Each number is 128 + 24 x the weight over its row's rms, rounded and kept within 0 to 255. Layers, rows and columns count from 0. Numbers have three digits each. The size before them is the row's rms in percent of the matrix's.

# up: layer 2 MLP up, 1536x384, rms 0.0781, rows 1300-1479, columns 128-159
# down: layer 2 MLP down (transposed), 1536x384, rms 0.0744, rows 1300-1479, columns 128-159
up1300 109:111139130141129123107138103115057155100096149157140159114111199133153140130110103097141091137134
down1300 106:153131150096126153174114147099137166164120086102131149125159152146122125105114170112085140146092
up1301 107:115193141076168163143149145160134161119118105137124150150116115127130105141113147183123144150142
down1301 103:156143162131102145122130112126080136110109126136143107105123110131157123132105145118155127131094
up1302 092:126125095092128144102148101152124146146137127112133120178125143144105147140120152125088123088143
down1302 093:081088072125134105049127155124150108159129159128101122114081090121145112145112123097107128114134
up1303 103:178129159093113108146154123154129147130126125091117155130137097099192119126128165154148144115106
down1303 104:124140135133137141169073146137127107122133119165133090151128158124115108123127117093088135141156
up1304 096:091135131151114104144120106134077108181126147094160129120185165132136142121119163126150087127103
down1304 102:114132163157143089077120134117138135118142159129102112152136140113108140135168080138116127137189
up1305 091:097101119160113126112140124148126135101195124146132111134107129131164099137127065121111138133126
down1305 094:121152140127141156137104117146159170159154113117120144134103155163113125116165124142109107147098
up1306 098:079142131113131127169098117120093107156133114100119113095140127149121120159085128091115092135077
down1306 101:134121146171139113088133138149149147168123142148128142168168118121137149144165076137086146151109
up1307 094:117170138139127106135151183091162131187115152155126101124151150129119146103148075145081166139118
down1307 104:109130177113126130093114119142149154108111145131155136124132106148139119088128098142111118113105
up1308 092:127096137108138121096141149138089127168161110149126116136153083113134103108113133092115147145123
down1308 103:148147113155150073157164091094116106119103116152148125134141141168118124112112085166149181110112
up1309 092:155099137099141108159113132081159159151199139144151123090182145182134158105131119099070149129148
down1309 100:106138152061123100140157146118110124130119135163127113149108140083141136141092120134122129131185
up1310 100:116121148144149129159121124164078154125131129148126140109131133109139117117110130116134103127145
down1310 099:107119120142111124107128126099137131145155171104109147124161079125135133125141117088117113143110
up1311 104:095129120140098157175129089153087163107104145121153112133164143167153148137087158144119101108121
down1311 099:163130123132142084133124145107152111137144162150097088152162138174079175129169123152114126141148
up1312 092:151108153157101126101111162120164111159155105070226119129131123183155129113146131131116160109097
down1312 102:124133096155135118120092164131162108096109150131137128158088135110135105101153134138165141180158
up1313 094:173166125106075099097142176105135129104103115127112121117126145145148101140143124139132123103136
down1313 092:130118103136119145143105122111110111132152121123115105111149123125122141110164137125149143146134
up1314 100:109101066165160121115128181172182086092096122150151137142110126116117125140142139135156087099101
down1314 095:136109145112105167135157119109077142147097153075154085056170099146165139131108131113109121158129
up1315 090:200114155155122153123123141135101152145110106139051138151120120094140136125097143142106123109127
down1315 097:100114108106142112162102187165102144129100131143150096125126123124135107133139100154089130125116
up1316 103:103134123151126147138143115111083166158178150138096145149063149159126116165105100124065139103118
down1316 099:146136122131104117142146112093144122112107165111130163114154112077198118125130118114196125115120
up1317 104:113137159121146147144139107152131119124141144164081115174143180104126112137133145141126112115111
down1317 098:104195133084094126074140140128136090101153153131108121121139130176140164107167156135126112131138
up1318 098:160156119154124168113146122133101097096117147151115092089115125131154136090117099134142133191117
down1318 108:102115142146096129145076166060101105128122110141115126113123141153103160093151119147099115129150
up1319 093:136085161150141099097129155072110154138113103091137126133088120174116130121105190152141166120121
down1319 095:144117123108136156136117116135104114119117131131132120121119105107155162077157118120162122140144
up1320 111:128134111146092143110112130131138128126088110109098131111148110112149123188127127138154131141154
down1320 108:091112113101062126101127151125125146116126149114146140172112166112141134116094160104149071158150
up1321 115:102143134152109104149140117121074136112146097186134126140168110146096132143171102141137130164126
down1321 107:161138134107146159134140115094159147122119143126154143151154188084137125149153124123152101143151
up1322 097:128170135162133147101099082124136102130114132075180163113090134123137126138144106155160118187137
down1322 095:127104163143108098137121099125126154125074110140118136084105163139088119147150111135122103120132
up1323 090:129076145101129139126165137133102106175165134142118116104154130137120112100094148128152106134157
down1323 100:146166162160097093132143149160095138129151137101150143068186110112111098109119126149166158145146
up1324 129:137119126148095124143112143107057075092137100125181114122124159147120139134091127119150115142089
down1324 106:171169131105132074152110105153159129085167147125138120165128119165131127153171104115153120112134
up1325 096:118118124118119122102117091150124125145160142130117085123144173129157138102135134140114099174129
down1325 096:099170162141099147164117105104105076101075142125150155104133119103111110114147131098160136105153
up1326 100:149134160104172118141134113164118119156087185128113152138134138074118112105160144123102112159110
down1326 094:099148138142122099084133138104138144137061132135122072108118124120151154126209112128181123144128
up1327 111:151099150187136144110167103118167151124100087145095136105125156095154069104131130154105152105140
down1327 105:153099118097103120132157157144140152118117096112111162157130108139156078149117123163149094113082
up1328 102:128115114104163119169128089148129154098122124115079173141078127145107124124122160169103130138142
down1328 104:124146125110113088079119109136135129100156114120139100088162130137107142076116114126122131132176
up1329 100:155165131124125130132068153114155100134161109133125092139158123128117122114112137134137100111128
down1329 099:080104134129090117134114125134139156162131129113159111142156154122136114126155154120115164141096
up1330 110:102126154125163085159093160127117118129113147105139133169105122135105144140147105090151094109098
down1330 100:114121123127087144152161144147163115159125123108127117083148122141114130120122153153134117172102
up1331 102:189128144125136087083120132107130150142103099113109115084099129166154121105115102120156131120095
down1331 105:098129109123092137140145188127153114146131123136094145111123127119104109069102186151164166070159
up1332 089:107124125126179124160136109140132144100147159112066075119121134186148132108135153118129115165107
down1332 087:166103141139111136120126106133114134133128108113142145098113106116149102145149108124153140118193
up1333 101:099139100111096097103139081131137140156148147147145096140107156122086117115130114126112091117116
down1333 090:172113143119125128121136151120126102132100128083081113072146140129094130116168138076135150134112
up1334 099:102103095142123119143099141125088146117129135127143146129134145120111145108123135129109165068107
down1334 099:128131131129127109098151102138111119120122153123113125083153119172117123121156161124120072121095
up1335 092:154150136115111158123118144133107159092095127144143161154182128099125119134135151143103137140133
down1335 098:118127101102125093136115137111144141126147151115129111135115129092157093146134121090093143093099
up1336 102:081159136133126099107087118145116126122156167123061147097165146112084198153129105113138143130135
down1336 096:098169143127079082128118103152111077112094119137144135083065134136111124110097129128116166138161
up1337 091:114142140123127116135109130145122153161111135130162166112119096144114115111123156135129094091105
down1337 094:126137134140156130136126110136128138151133149127130143144118163134119147124129115129128100137147
up1338 104:131138163103167124078083063124137138133070155134101131082123096131115119114138146159092151081128
down1338 102:188108143129144108117150125157091102123125093139152162062158116149166136129100144128123122140142
up1339 099:126107132112125164138186141131162109094162128110136132116103153127103124139098176114132124094106
down1339 101:113167082150144118149143147115138115106098095110118147152146145120098100110149082087129144141112
up1340 094:127108160132100134140147144110138127158134150145142108154121123110129151109122165097128136131090
down1340 098:087080116117172108124115124159115138101099119143113137146128096082128143126072132138123100115144
up1341 097:141114134147110106136137137151206135095086105134122126114154131130175098126082133156153113106118
down1341 104:169126154158093126142181119131152156116107122115163132130123134124151112108114102115113130122145
up1342 102:130144099175125198088139107105108139111117123170108042116119091127129159147149128100123135164119
down1342 103:112170153142145111140165142147117126097107144186104098137181151156137164135102144140148101125141
up1343 109:121137182135111140119093095131125109133148082094143138145115125130152150148112161108127127118131
down1343 098:126120142120139088124123138149150112096126122091109130115099143140144119154115110096106135108141
up1344 096:131103131147152123138080131129132124114131090098148159160145136126144089173125121157133156177132
down1344 094:139114127114123148168143140159145100130111125133116103139126117100133115171077145110127075108109
up1345 100:138142129108130149145066086138132136093122108113159104144123146143169122139171128148142111152146
down1345 104:157120108104117153104169126166105104121127158095153099108106154156122168131117163152136144127077
up1346 102:145103139142153126107092121132099167133115122124116063122106115160170114128141111112134177105086
down1346 107:100098135090116080118126100130110131115158135153059167142100163128101112165106123160101170146106
up1347 092:108104104097098130174131133118142145131080133095129139121138185088122137140123106128119163152131
down1347 098:078131113116100117136087137101140143142153085125093144131133123165135143111153100097129141137142
up1348 097:135117160099080112099133132140144119110145156078149139110117074111101151163092091155163122130134
down1348 095:109124098117126104100117151128136117146102126129144111130120090096128150126131129119124128116097
up1349 091:124132095127140143141128159153140100116129156121107149132129118136119128141133124118148114143092
down1349 102:147118148153152097138125104162164175137128104117138131115136139135168141141126146137097146109174
up1350 103:116138095163129143119124161118120127117140104104108150135117091163084067083132145149095136131094
down1350 087:094148170133143106115150112149108142116134125147119120078157165113171097182129087153126130098142
up1351 093:087105150098139117110090146129145134111167115135110068119129136133092167140174153149116125115117
down1351 096:151111127118096133124138154127132150091139128082155140128100115097123155107179116106143126129154
up1352 100:111139149077098134119099132118149135121128062184156116113141142102111149171154104155091114133154
down1352 097:115129127110130134125110111109099101101150132100085124107147099117146154121139106074161122124164
up1353 101:174115093141126126163089110111104112149156154110111117152157114135140103100115146077191121161117
down1353 097:158122151120152128152121087171116176142084126118105117159107102109125108129102143162111148132123
up1354 096:132153113115123126104138107093105169137089176110112115163144120153140103129125101117136157153127
down1354 106:112132099160153149126149108115137146107129091116123107130183132133114131111157077130122113129124
up1355 105:116100072144096104151146160111182090150106155109107125109101143137161124103118122092151143099162
down1355 094:154137123078150134115109120103118108137145117177099126137120144140147163134141090157122100120161
up1356 101:047094093136112139184135101078122060141145143150097123136157120171087135126142097172139117068144
down1356 097:179113166119144156131157152169113121090105145122132162143089141106128097139103123129123141176116
up1357 100:081212108138096133106112064138143126091116121154126134136120136105122126151143101130113146097100
down1357 103:123140109129118087137101137115137077131109170161141205152139138188132103142060116092094121189145
up1358 096:119132108120147120115133117128082121146136099113117108162106127082159106068101150128118149126117
down1358 102:123120122151113135139164156132130096148135157153119105138136155138113148149135110066137139117143
up1359 101:105093188186114134109159156146107135129122113138123112122106151102122148149129149133080115127120
down1359 108:134128108133119125099142138138161075090150131136126102115100159133119143143128126122098140095119
up1360 098:131108121097143159092113093157132194109145145108122112098156133100054102116131143139095113156119
down1360 098:115099145139149101203086116093137122150134163180098103108153133121160111109152116046169088119118
up1361 098:116116099168164123153135095143112129126103128146126132101119143183083130142120136102120109128162
down1361 094:121134123121073072088124091064122098120140127128124136159113158124152142125136085139157126118154
up1362 099:094133114127153123097151113143150100102131095160141135146092133122148085151150110143116081122139
down1362 101:140154147150168104183081121171138127097146130143128095099141146130188116098145081126102133134096
up1363 106:134146153146139120119101120130183122162102060137107126131128125125128139081148138149090131114133
down1363 103:099108092134166138154173104106133110129117138116151165126139151132106087122126115103109127127142
up1364 091:123120103171143079125089092144146114132134191146164100135126127134130137126140141140128132118096
down1364 094:132109144134138145096122130119122151140100132105113088143097115133116117096123163179183155135115
up1365 092:134102129183106086161135113118145147144117171118078144158146141153144124140122121139101117099193
down1365 097:143140140133130117127113132137185103127089129161129100131104125146130133142133119162136153079098
up1366 100:119163152130123137133127082143106131112106128137132131162113165126114131107134109128117144153128
down1366 094:144111142114130135092095146159104103127148097169104142115130131107191106163092100095105153130128
up1367 115:142096141165098133116102105131145086147111122149126147117153137142132101146136136153132147118154
down1367 108:111174140135169162104123128072124129124108193098135141120112150114157090133130160116141142132109
up1368 094:118142095127115125131148147062171161103097090088104117116109174076119096137147125111105139121050
down1368 099:127085119103129136135103128150121167151113079113144090114147115155137105052124173152156090158135
up1369 097:155093120140100125187153139084138114133117153107110123174075150134115151140140073136118106165109
down1369 097:100112113175120133097074148096163170126146111111108120113153143129128160120121143101140119112142
up1370 094:146149144136117124154124129130118126082153142152133117129133124107123094116147133109153127139144
down1370 092:098130137143125173195129146152134141117140123136181128116123126162134147148178103136088097091100
up1371 097:126162184136121140111113128130116097155100133141120135114128115117177148157088138125144077119178
down1371 102:108093129127136122142129092121180086072132138102146135117091142144098093133137147152119149125162
up1372 103:143142134143115167119135139138145130141104158116111156130118120140100152138154110120161107084109
down1372 102:136146142113126110137146121153122130131098123165144097132132137124145136086093129107063090153152
up1373 099:136127133145098119121112115093108162111158123139117141067158136139129158163097141150122167100114
down1373 092:137137095116116143131160131128161121133114114148119092173106148178110133106100118124110116133074
up1374 107:074143140156147112113155085140142083160089132106103148132158115101136151161134123129139104132176
down1374 107:141122162130152137106122130072125151149139122123151088129129084144125073146125111149146155185099
up1375 094:128128134118119171146170107113148152125115165143123131105161133182122104156099140143130093145095
down1375 089:094147099132104132102110126131153126135117079111154120134102169088128147088150109148109112079164
up1376 096:110137110159103079132073176089142146116130126141129134124138149125118116139086120154132075150139
down1376 088:182129112122167091170195141157086170096083149155141090081089144104141165158156162123166159141157
up1377 104:122119111122135130111102143106141148175131128134124144118129105147153148145143118139099164150119
down1377 098:099132157096134127160147127117104134127120092135151113107155135105115117106129151134185101119128
up1378 097:127066098118145138122114131121122125104109117092142127139138144201146130123133168153108160174111
down1378 093:104139130128162126163098135131103129130117114150148108156140117090142137151150122057134137124151
up1379 094:121161166123120157138102084122146170144115100087129113150155107098106114148114089158160127126145
down1379 096:098114136094137099138098176112104177055096081141120162130108116155119115119125133114142105124119
up1380 097:124080144075145125180130125114136108099140117115125124086054102152125130116149103129087101103153
down1380 101:140124106192163147071160132153128178125142150098134137167125099097160100083150161161124126156112
up1381 123:126155131122163099111101165147134186115154128114120117144125096164097153187094105139098075125137
down1381 113:090143149120070110122128166108138169117102127139121094169109130109136120137105124129133096144116
up1382 104:090097130142147152095115071109147144108109150123115168142140161178079127129152100114136118131150
down1382 098:139126126113138145113125151141100188157153152132115100100142091135152118154125094131147148144102
up1383 086:119151090121117164128111125084165125061134164147122129092105114096129155155117119118146146073130
down1383 098:176174127109131117098120142125093111130113127119074074102126120086135136124102081150149088119162
up1384 088:108100096100181185133108124150127108134093145124115148151124153171119127172114103162107084129104
down1384 093:119134101105131149170131130153123126126096116101130147143162158092149136131132130140138162155101
up1385 099:125102086112126130077170138133098147057139141153130118187130117102117131115123100135109118124212
down1385 095:166112139129085157104123170068151146170137147113129119086106103135146142127097127081112138115155
up1386 103:119109165125149168128131114179150163138100135135140094165129173144148102112153143182139126148097
down1386 091:158153124106127148105125205140120094141126142084098078098148109113133131133100136077109138138098
up1387 094:141136137089122116138084133131112128158119108114123190112122102141121152102123106132120123131129
down1387 096:164144099136148153152110137125135154138135123153103115140110077176064148158148088078120146127131
up1388 094:116070154115127130148115133138112160094109126116104162156068141152090099109120120156134117151069
down1388 093:112149148117134108084138126136142143156134150145135127148144130129126175114139117140123152101148
up1389 093:129097093116098129084130175162140143113118094132132133159138155182131146105138103129135092155130
down1389 097:123141140116132129141104131091142119110164143131144112110154116091133183137123122105098172119147
up1390 097:126164142106176114167151156099087148157108111200175119133101129147108133141110114073127123141123
down1390 099:132146152161169083152150159110109135122142115119142150180110136133108112119110125107147114173149
up1391 093:137138124105179150101096140115142178129102120118132164096135149116140132120118108107140131159091
down1391 096:141180110137111150117066112137111124133117111115133139145176152148123134129089100179126129115146
up1392 105:137107108113101177090089134147119066137119148171170141194117146138103114133156136139160129153128
down1392 096:139134129128117115151201097141101095150126125150120091091116126127129157164141109067131104100101
up1393 097:110150148070134140128114101148119131085158137141141117126151131125106142154135102160150137147118
down1393 097:121107116133131138119142110144145144145140121146144103161096140149119108116127137103172125119112
up1394 097:173129173123143192115123128129131145087120118138159132129191146129133105099128123119151125121125
down1394 103:086109103165132163117175184098130162114119118105121152094133135101121122154123124150170102098114
up1395 103:147131165134118153124159121154098160121091146139144104134101129124120108141125165107119094163082
down1395 100:172154120156185119106105152097100100140129103157121140105142139127135177175101099160094133096143
up1396 096:125108104120098098129110131162117155114116096154157144124072151127140121118107139138176133089121
down1396 103:135131130167130130148138090136123118156142136144132090120153114161119107121112127174174086169126
up1397 097:118127101089131135142148129136172156106118109126165134191098158126133154073124178153098090165155
down1397 097:165162128077131126106128105129124131102168125152115167096120118109127132114138100115121125144151
up1398 113:144175136077165115086152150120097165125145100103158150105097183171117129133105118171096122163121
down1398 101:096141127126095127173094160102114140129097122112177127169106137115108161092115113131111114104128
up1399 099:111117139112136121103085105120108167147086150117096174087098137101115126173112158122143100151161
down1399 095:148165118127134100148105131128128153126149105154146156141155140126136097157112135115160094121168
up1400 102:104134084098171105071150129094106130115111145117108102117130130156118144093132099159125133128141
down1400 102:131148189155106141193077122163149138120138111153131162124130123132139122111138102137165141128096
up1401 107:114147140142176148092162098158120112151107162110132138141133120115142082111144125144084147119141
down1401 106:151142096143144146146116164111121148100113112132122147116163146146154062121097130088126117090117
up1402 096:169107116121147138139150098130104129165154145174111141133112126088145166150130112139177153162118
down1402 100:162143144086087156120126093118105126123130157149157147136160134131119163112122163115106102153126
up1403 096:171123121130123123121101135133147102155155102134137172138132160092121159129137143146147156115147
down1403 097:081188164119145121114140113126159134127108061088124114105125138126115129123106083093113089099124
up1404 110:140125119122051092076128122110116140136097095154131127116113157160150136168121137132162109156142
down1404 103:160105142170149111105104150105156102146103100097130102093128119107163113103130132111159119102127
up1405 098:110093128131114097120146137097114178095141134090146085131157122165110114096169183114141138110116
down1405 099:113176115162145110108105155096125109108133130131118139161168112115152139111131169140137116147134
up1406 113:121116136153138098156090138139101104133121140126150121144162161130127172132122140166118119156136
down1406 106:123150128106085108121156124164140133149078122137122089164107142130107117129134132129151092173101
up1407 088:117165161116097162125147162110114102148082125141136146124106137072122131170134163129144085143099
down1407 098:155154140094105126134136099174111170110141130138132154109131163136083126119122122178188165161083
up1408 095:127147174142114141167132122188135138116088147122132120155121171100109155145142137113148122127133
down1408 094:118137113103105114125124143093149207085117132138151124130136190102147123113121126155109132116136
up1409 103:144133131146127153116120163084117163136108178155186148107167103118155161141092156134111146167125
down1409 104:161114115172144111122150133187135082110164107136138120090072155125120128132162132104162152128101
up1410 107:117152135131095162094123120112116134099131103132093141133099115110159168119115134124115112101123
down1410 100:161123139163136148121152176160094118143116099150148143082195107107127154124088103160160131153106
up1411 097:122084151116160128161125142129155127137144141113102152138143180182113125087119126160112154143122
down1411 103:126170138144146079129147093136102148114122094096126114138146081133111114110140131114131115118124
up1412 090:161134192219122149107119130160121097111081138126111108125147097094128092131099154129138121123104
down1412 095:108124111095150163122119129117112107137164120142115116108151135155104165136140126154111170135130
up1413 096:090126150129124109094124128115096127063143165127152140160132177128142092145108114175140151073119
down1413 097:146134104143098150153174083151127110153100104134126150120102118149117096141111149148126151113087
up1414 107:121102117120186134156135122150119144130158114129124103131142106109149136085068124132158136156146
down1414 101:135108127138124132128107147074142087106115090136147148119102148109119138119131154132134170123135
up1415 115:072073139115118115093134137117152151101122149154123129136144103103144127162144087156126117151133
down1415 099:137116165160155150121134112118140112139118115103122134138140142148129102120093119106137142169125
up1416 105:137127114154137117145122161129147120116149115127148130123128147149138161112114112136107117100139
down1416 085:147101147091115119135121145135111177148094113133114146114157117119202131132184092093105114105096
up1417 112:121106137146144121135123133070152142092135101102158099099089097122103151143161128136152161111077
down1417 106:155167134150112146134160093118148145155129111154133098116098130145165113089147147155092103128121
up1418 087:135157116122161126104156131106128122112158141141142111135136123123122107065133162124116147088152
down1418 094:166129141096128159091122102149119155105118153123149116132145134120144095158147094149154109091121
up1419 101:129120162146142115116137098085139179107155101174122149111127138161111123160126167107113137155126
down1419 101:143116158069143102150121121151130124120142106097104119153131115159138110126155119139156103119121
up1420 101:110140085086098127143119160129139103124115124138134156157092154123127120122103120092131089178122
down1420 103:157121170165185138107146114184141114102110141161147172133130128137111113161142125121097109143113
up1421 102:095137144117127145086135108097109136138178161114143093129166121141128136107147161131132168140140
down1421 105:169122182108098124162109105142114176143129142142142107122117066130138163146105155130158108141176
up1422 097:119139141144136132106137109114113138117130093165129113124099167140117114140130149132137146143129
down1422 099:141111109163126135133134145145131139134173108133156171169104098102171164156103132133126084161104
up1423 101:169107112124131129105149107113136135113106107197161136135141115152154132100108161159062121164108
down1423 091:114170118137184171136131121154124137105090142078149103147156127144114102178132133100155118125103
up1424 098:105115160125118127118101107128140117139104097161089135161121117137084116128137112106129116127100
down1424 099:151141112104142101157179109139133127151129112147185122145101130097092124097126102115127103094138
up1425 097:135129122120156127115138105149119132132114104144114124103133113106148113148153162114099180127146
down1425 091:097172121114109166149135117100130102141141114139112122148116126120126152112147127118107136153112
up1426 100:117125096156108081178118144154082108128128123183173122131127164116112161173131094107110112130097
down1426 096:146109125148117130095131138139109134123164104115097132113157124104140096102135117194135110128132
up1427 107:119146142121103130099113060140105123158092074150133119145105095175141099108128098136102133153122
down1427 094:114143110186140112113126170130132123155128158136115095103100125117107167115104125096157121120158
up1428 096:122143128095132184102108122150136100117142142101090106110113088123129102121079092130103137175121
down1428 099:152128124081113116137138137142099155128087107137149121132117141143119158144162123135097131105110
up1429 108:118099126123166129149126145119065115138145154120156178145119145110149117131147094101128113139130
down1429 101:089168112143126141138153133153126150161103138149082174109150145177110113112106160105151142126103
up1430 106:128134121149153140107133117129137112130131158093129122122143091123112158087125155154140153147124
down1430 102:132102112130145142175095123045091127152161087087102127095102156118132143134118143132165153115134
up1431 101:103159132170092119137113141139120165100133158141140114142124149135124138094129118096124119128162
down1431 100:142076136124084126086118108131101138123136118149108164145150157157103102106132116123130182127117
up1432 098:123070152138153099122118121121121144147119120149106169115133126095126105169152079193128114113134
down1432 102:114125118105139134099183135126131111147123156123093167161091126141146124143109115097131158105119
up1433 099:092087094085146120114143114119179140104143099162114144112110095131116153086116081143107130131138
down1433 100:150116151155140165157106177119123123149114134142178140164123139155119143114116121113152157125118
up1434 101:108127109122149126117147137128166069117140152148111144146132124168133166149130094113102129113100
down1434 097:123103120161102178110128114094147139126112114107084076130122117124092148110129117133133174123126
up1435 095:093140136130131135137114165075120128135058117108082087139105137093104130116107145123126137118124
down1435 099:110086155109152122125145134113081139109136103153156140116123110118109098170143132113108147103142
up1436 099:139122103181100140123136071132148119114118142110107156166159152099093094098118156120122104064155
down1436 096:127134102125138075163134133172103137122126110122142135174174162136131118137148105158128135122126
up1437 100:124164108115098114081104100108096108144115144131142100117132081109102167082170132134106131140101
down1437 100:121177104163150125133156107133119124128137124115108093134134155088178131123123117144085129116108
up1438 103:112149136160127146065154137120136111152128156114117176114138119144120116156117075093155123141100
down1438 104:113137086140138145116124107163123132112142152093124169081119129147116180152082149160125132083144
up1439 092:130131168114159156119107118116108138134098134155113137126142145093115152125146100135103156120118
down1439 098:164130136120126143110134150137082156117148094149136127158162109123145151161117121159121126134111
up1440 105:105112119115126111161089165156139125141097139109093081158140106116148107129136106108098135128093
down1440 114:097146084134113120122122086129129136134098110127147077128123101105174128113126104077088128107134
up1441 108:157123154087121166124131105112106129144162145136166121121147136161111120134096148142164126100077
down1441 113:130104128085159130095125131117079153120123143152084102125083115147133095099125143187124093112113
up1442 093:082100096146159145130110152106142116091133153099160133143131139160121104122079117143126144117115
down1442 101:142127152105160121169144114127093089142087138145127125119135113124089153122103115117120153150114
up1443 103:139130107105119100120105135130136159089124092142103086094105107138114124162153140095079129126108
down1443 100:129127104110138130142139105178124135133104101122131141134103108114132154132100133132114139138160
up1444 098:100125173132121110081123138122154139141113138151135126157083102107183101124066138130140144085060
down1444 100:097145098126131157147157153162120130141109135140101152142114123141126175158158136123090177093116
up1445 101:110132140061102134124146080131143137138110135140094103165147100152099084118138112106088112094068
down1445 095:132092135095134102138127119127124104125081112117121158116126090129108148130135170115100110125134
up1446 097:144152135153159100122140071147096146123121086080134112111113181107157150117089138092151088080107
down1446 095:149124134091117138154139141134136126109117119117123173129116133181135085151131084146126078144107
up1447 089:127143145138126138136182136086159161117112139161130119072158186106134144155141148152117116139111
down1447 096:092137099113144155116106137128126112097093107155149147130165120127142146079122097144097094136163
up1448 087:123085136109117090088105151128121125130128121150155121118105130109133139107122117161122140094141
down1448 096:137144093124117110106117143139182093138123114105133099124119090121102123117115187142107121149100
up1449 105:123159140146084194160154088103190131122160116160136160140108124150182164108120092135142131153109
down1449 100:124118079102114124110120113145150128179100128097111155128171103158129126158106096156153135145113
up1450 109:152106126149162116112095154078088143113143132122120128065143131125112112130141114116156142129127
down1450 108:093160137127162153079104107133128077138097110085110136104101127138121126095118143138105120116095
up1451 102:084135122129166091124097108125165176123133098135108106163147103140126159096116154135100140110138
down1451 103:137108123178149124142097152107141122125172137149149109129113153145149109109124123131162161140107
up1452 099:170117129111123111149104131120169177131144115135141127156127126077120098107101168163113110082129
down1452 104:130148173166101147130115133122125140114157126122148154158114151128201127116129120121142146128117
up1453 116:134136134096124090117099113102072108161132138078115148147134113104140139156108105089086110153087
down1453 109:125172112130085122148109114141153107184110144145126151162108130163103129124092152146134114124091
up1454 108:120161173113117129152110161114120072102116084175150122141150126131127132135098123152126128147157
down1454 107:110099128160126123140104107096119119131150124116156115137180118119162111132088105095171118075105
up1455 100:102175169139149070113150142093103107100132107150143135088129165132119141090123131128132138123103
down1455 097:144117134172157092135081129155169156094119113132132126124131125092125119145150116083120130143102
up1456 097:104135138097145167109149092103129120126137176158138086126151104111147182131143152133118113092107
down1456 102:148124113100137157141139152182127121116108124183120104101151123172108137126134157158176155138149
up1457 108:132124163125144133120106129108139173133146128124095159138151134101141140154127071150113101100098
down1457 099:152137134186084111132130124142156144151102097158181102149135117162150138109138168167130139141115
up1458 095:106069112087128090104112149147125080104118093142111120155098107153158128129069130142103114148110
down1458 097:161171144154081128124163118122138119137153111092086140201114149101119127110166122149107130112159
up1459 090:143104180128131174115158148159153142132162118160161173111166154136108138098162096162137128111113
down1459 095:131143172129088168137120113118091093087154116112124168137152081113124147103153098124117122092110
up1460 112:126089103130118125161115140100141144139173164164146141078163118158132133153123109096117140180136
down1460 108:136137123138117090128156136118121149132131072106138126121109165131149113127136108149120125126110
up1461 099:098145140163100118118149131147122090101123151145152110150100152150110116124169089106117091145132
down1461 096:122132162117086098129155093055110115121111093108147086144058122101145107137140105165109137116143
up1462 094:099155148163133109101085084123148109119156107126096143113079125108145142056147125152123119097126
down1462 098:121144133132098173131158139108121131094128124122186120141100104116133118105155074138093147104096
up1463 083:110156123089101131127151117201099180143074120080142068141117123124136124136142117089094104083139
down1463 100:127108122178112110154108115102177093100164141145147131116136159156170112126099123142142115140108
up1464 104:115109115112130133105134124086150083111099147112109161137107112124116121122116124101169115163130
down1464 092:107139147149144124086114165114126168151146167149094109106162120103134079101141140122173086071137
up1465 101:084104095162102147147123149126081129138107131110083129173132129096114141095152138173185139134160
down1465 098:170137158120126134096166130151111094116145165179089098153093094141113095154145099144087135145106
up1466 097:123147160146137150124107114160126153105127125142156092117122121122139124155163144135117086107134
down1466 098:118121090110146137127163133099150132136124120138091122123128117151103062136134140107173168141141
up1467 108:128115106141143150119110118123101134114146133119156164156103133140111139142171114133100105108179
down1467 098:142162109141138131126110130141161160123113120155123112144155148104142097140119091098088096174149
up1468 093:147121134099150146118100157129138116129136138183110113090115157139105141138150116129131093108121
down1468 100:115116113135110153162080158140120139145111129127115134160158114122100148130117166124124141116056
up1469 093:118124139156154082149111124111111160144156129141105121172150106167145122130104145132114095129086
down1469 093:118112131118105161099128091115114137085143135124143126159123089105146120131154143136124158101091
up1470 102:136108119106149110127130148100089132126158154142146131120127162102130146117173086082075121161123
down1470 096:114162119133154128108106164133105142133132136117093125114134136170087109140099095176150118122076
up1471 087:101099137171100123117109109135093179126118099143120096133138161104129142098133160121125121114101
down1471 093:175150102143138183128135103188135150161147101083150123141190097145171089146128128116117142107123
up1472 120:138102148106159149116088112107128120084146107097143110116113216138146113126083139141063137163114
down1472 118:169157137095183088087088142148093121125085159134147130098117138106127161132125130103122139140153
up1473 102:137134134146100155152099135147161112131106131153142125128111145127100139128105138145122103160112
down1473 104:133135112097114126102133097150128157181114112144135101090112094069111102086144117129104122141108
up1474 118:166102171113141127108134110139115110144140110162193165127103122100126162118126124107120128125103
down1474 103:110129141100165135158108128113132145097119152118102138117132121131119108145135139135128147119143
up1475 097:153161179163116144182155114115110139126113099099128138166133083124130132132129105135141164107128
down1475 085:080098094107163144088132123190111167119136139120114119138119119164127137119129148119115084145180
up1476 104:080135126090143161120135157105111127106153141083137111123134173169132094129093147157121110157128
down1476 106:120125100104113159139120125100125121118148119119119161084141076162198124160144137111136100106150
up1477 110:135132100155103144121125129068126127128099116129139136115123105107142169109137139159095132165140
down1477 099:141112131128110134183127118144159182148118079137127123157118112123110156122087123153125137133129
up1478 108:125163140118113132122120124086085150124141135154140144114131150092135132133118142070094120109138
down1478 116:114137123097136108116095120101102125086143118136120139133167110110156110174140156144136165116116
up1479 128:114140117133145134157116127137160153115130163157121110108110145129112100129129111161089092089173
down1479 116:075142126134101093106118107103091112117108155126141086138146127139103149127123121086084154132132